Each number is 50 + 15 x the weight over its row's rms, rounded and kept within 0 to 99. Layers, rows and columns count from 0. The size before them is the row's rms in percent of the matrix's.

# layer 3 MLP down, 224x896, rms 0.119, rows 214-223, columns 0-63
096:47 27 32 46 53 64 52 24 37 38 61 54 29 35 70 59 67 35 53 61 54 63 37 46 65 56 49 59 58 58 65 45 61 39 58 56 46 55 58 36 38 58 53 34 70 61 53 60 50 55 51 49 74 61 48 65 50 76 33 68 23 68 46 40
104:60 65 56 23 74 62 54 34 56 31 53 74 46 65 54 50 59 44 44 39 25 53 57 40 48 44 54 53 42 33 55 45 37 52 64 50 71 50 62 67 40 76 59 39 57 24 52 81 37 53 60 17 47 41 76 57 58 30 22 48 55 46 22 46
111:49 55 39 36 50 50 42 82 63 52 27 45 28 51 59 58 49 48 58 51 46 43 45 40 31 56 54 13 44 49 52 31 53 64 49 54 48 64 10 75 60 47 56 57 65 56 42 47 79 52 53 37 32 77 30 33 59 45 59 63 64 76 33 64
098:45 66 58 20 27 44 55 69 78 34 64 17 79 40 51 24 37 65 45 57 60 39 75 65 39 39 51 53 64 42 36 72 57 56 54 56 54 40 49 56 51 52 57 42 33 58 47 50 43 39 72 32 44 38 51 42 41 49 61 42 33 49 51 32
100:55 81 58 49 70 35 09 27 45 57 27 37 32 55 52 29 59 18 73 65 56 35 23 64 45 57 67 50 48 41 68 36 40 49 45 73 55 72 58 56 41 59 61 40 36 61 57 52 61 42 54 64 78 57 21 70 45 56 67 30 40 33 26 63
100:36 72 28 71 95 67 36 37 79 52 46 37 41 30 35 50 52 64 48 62 76 29 43 56 51 28 57 53 69 47 46 26 67 68 65 67 34 51 47 59 34 57 33 48 52 58 53 83 51 46 37 50 77 45 60 25 40 31 32 63 64 65 55 49
095:65 78 76 65 42 60 42 76 72 46 37 67 43 31 50 59 47 52 57 64 46 71 29 14 81 55 44 80 41 56 56 75 23 34 60 57 33 29 61 61 61 84 67 68 77 66 51 59 53 70 37 22 27 52 38 49 30 64 56 65 79 55 74 46
097:48 30 59 98 40 34 37 34 59 61 67 39 38 49 00 50 58 48 40 56 44 47 28 52 28 62 19 09 47 58 49 55 57 49 39 51 41 53 40 33 36 45 42 61 75 23 50 36 47 35 36 60 57 47 50 13 52 54 54 40 30 43 60 50
096:61 69 26 78 45 51 24 44 69 65 64 67 56 66 52 68 37 33 49 42 52 42 21 67 39 52 62 44 47 40 37 55 53 56 50 65 55 48 31 60 55 46 55 28 57 28 41 51 66 45 48 30 65 56 39 62 76 21 57 52 45 48 50 51
100:67 60 43 41 33 61 49 45 42 47 63 56 52 30 42 25 33 68 61 48 58 57 31 75 60 34 49 74 55 36 38 68 55 55 40 27 41 56 49 63 47 26 59 37 58 44 55 17 53 57 66 29 36 59 46 81 61 43 59 62 44 30 40 85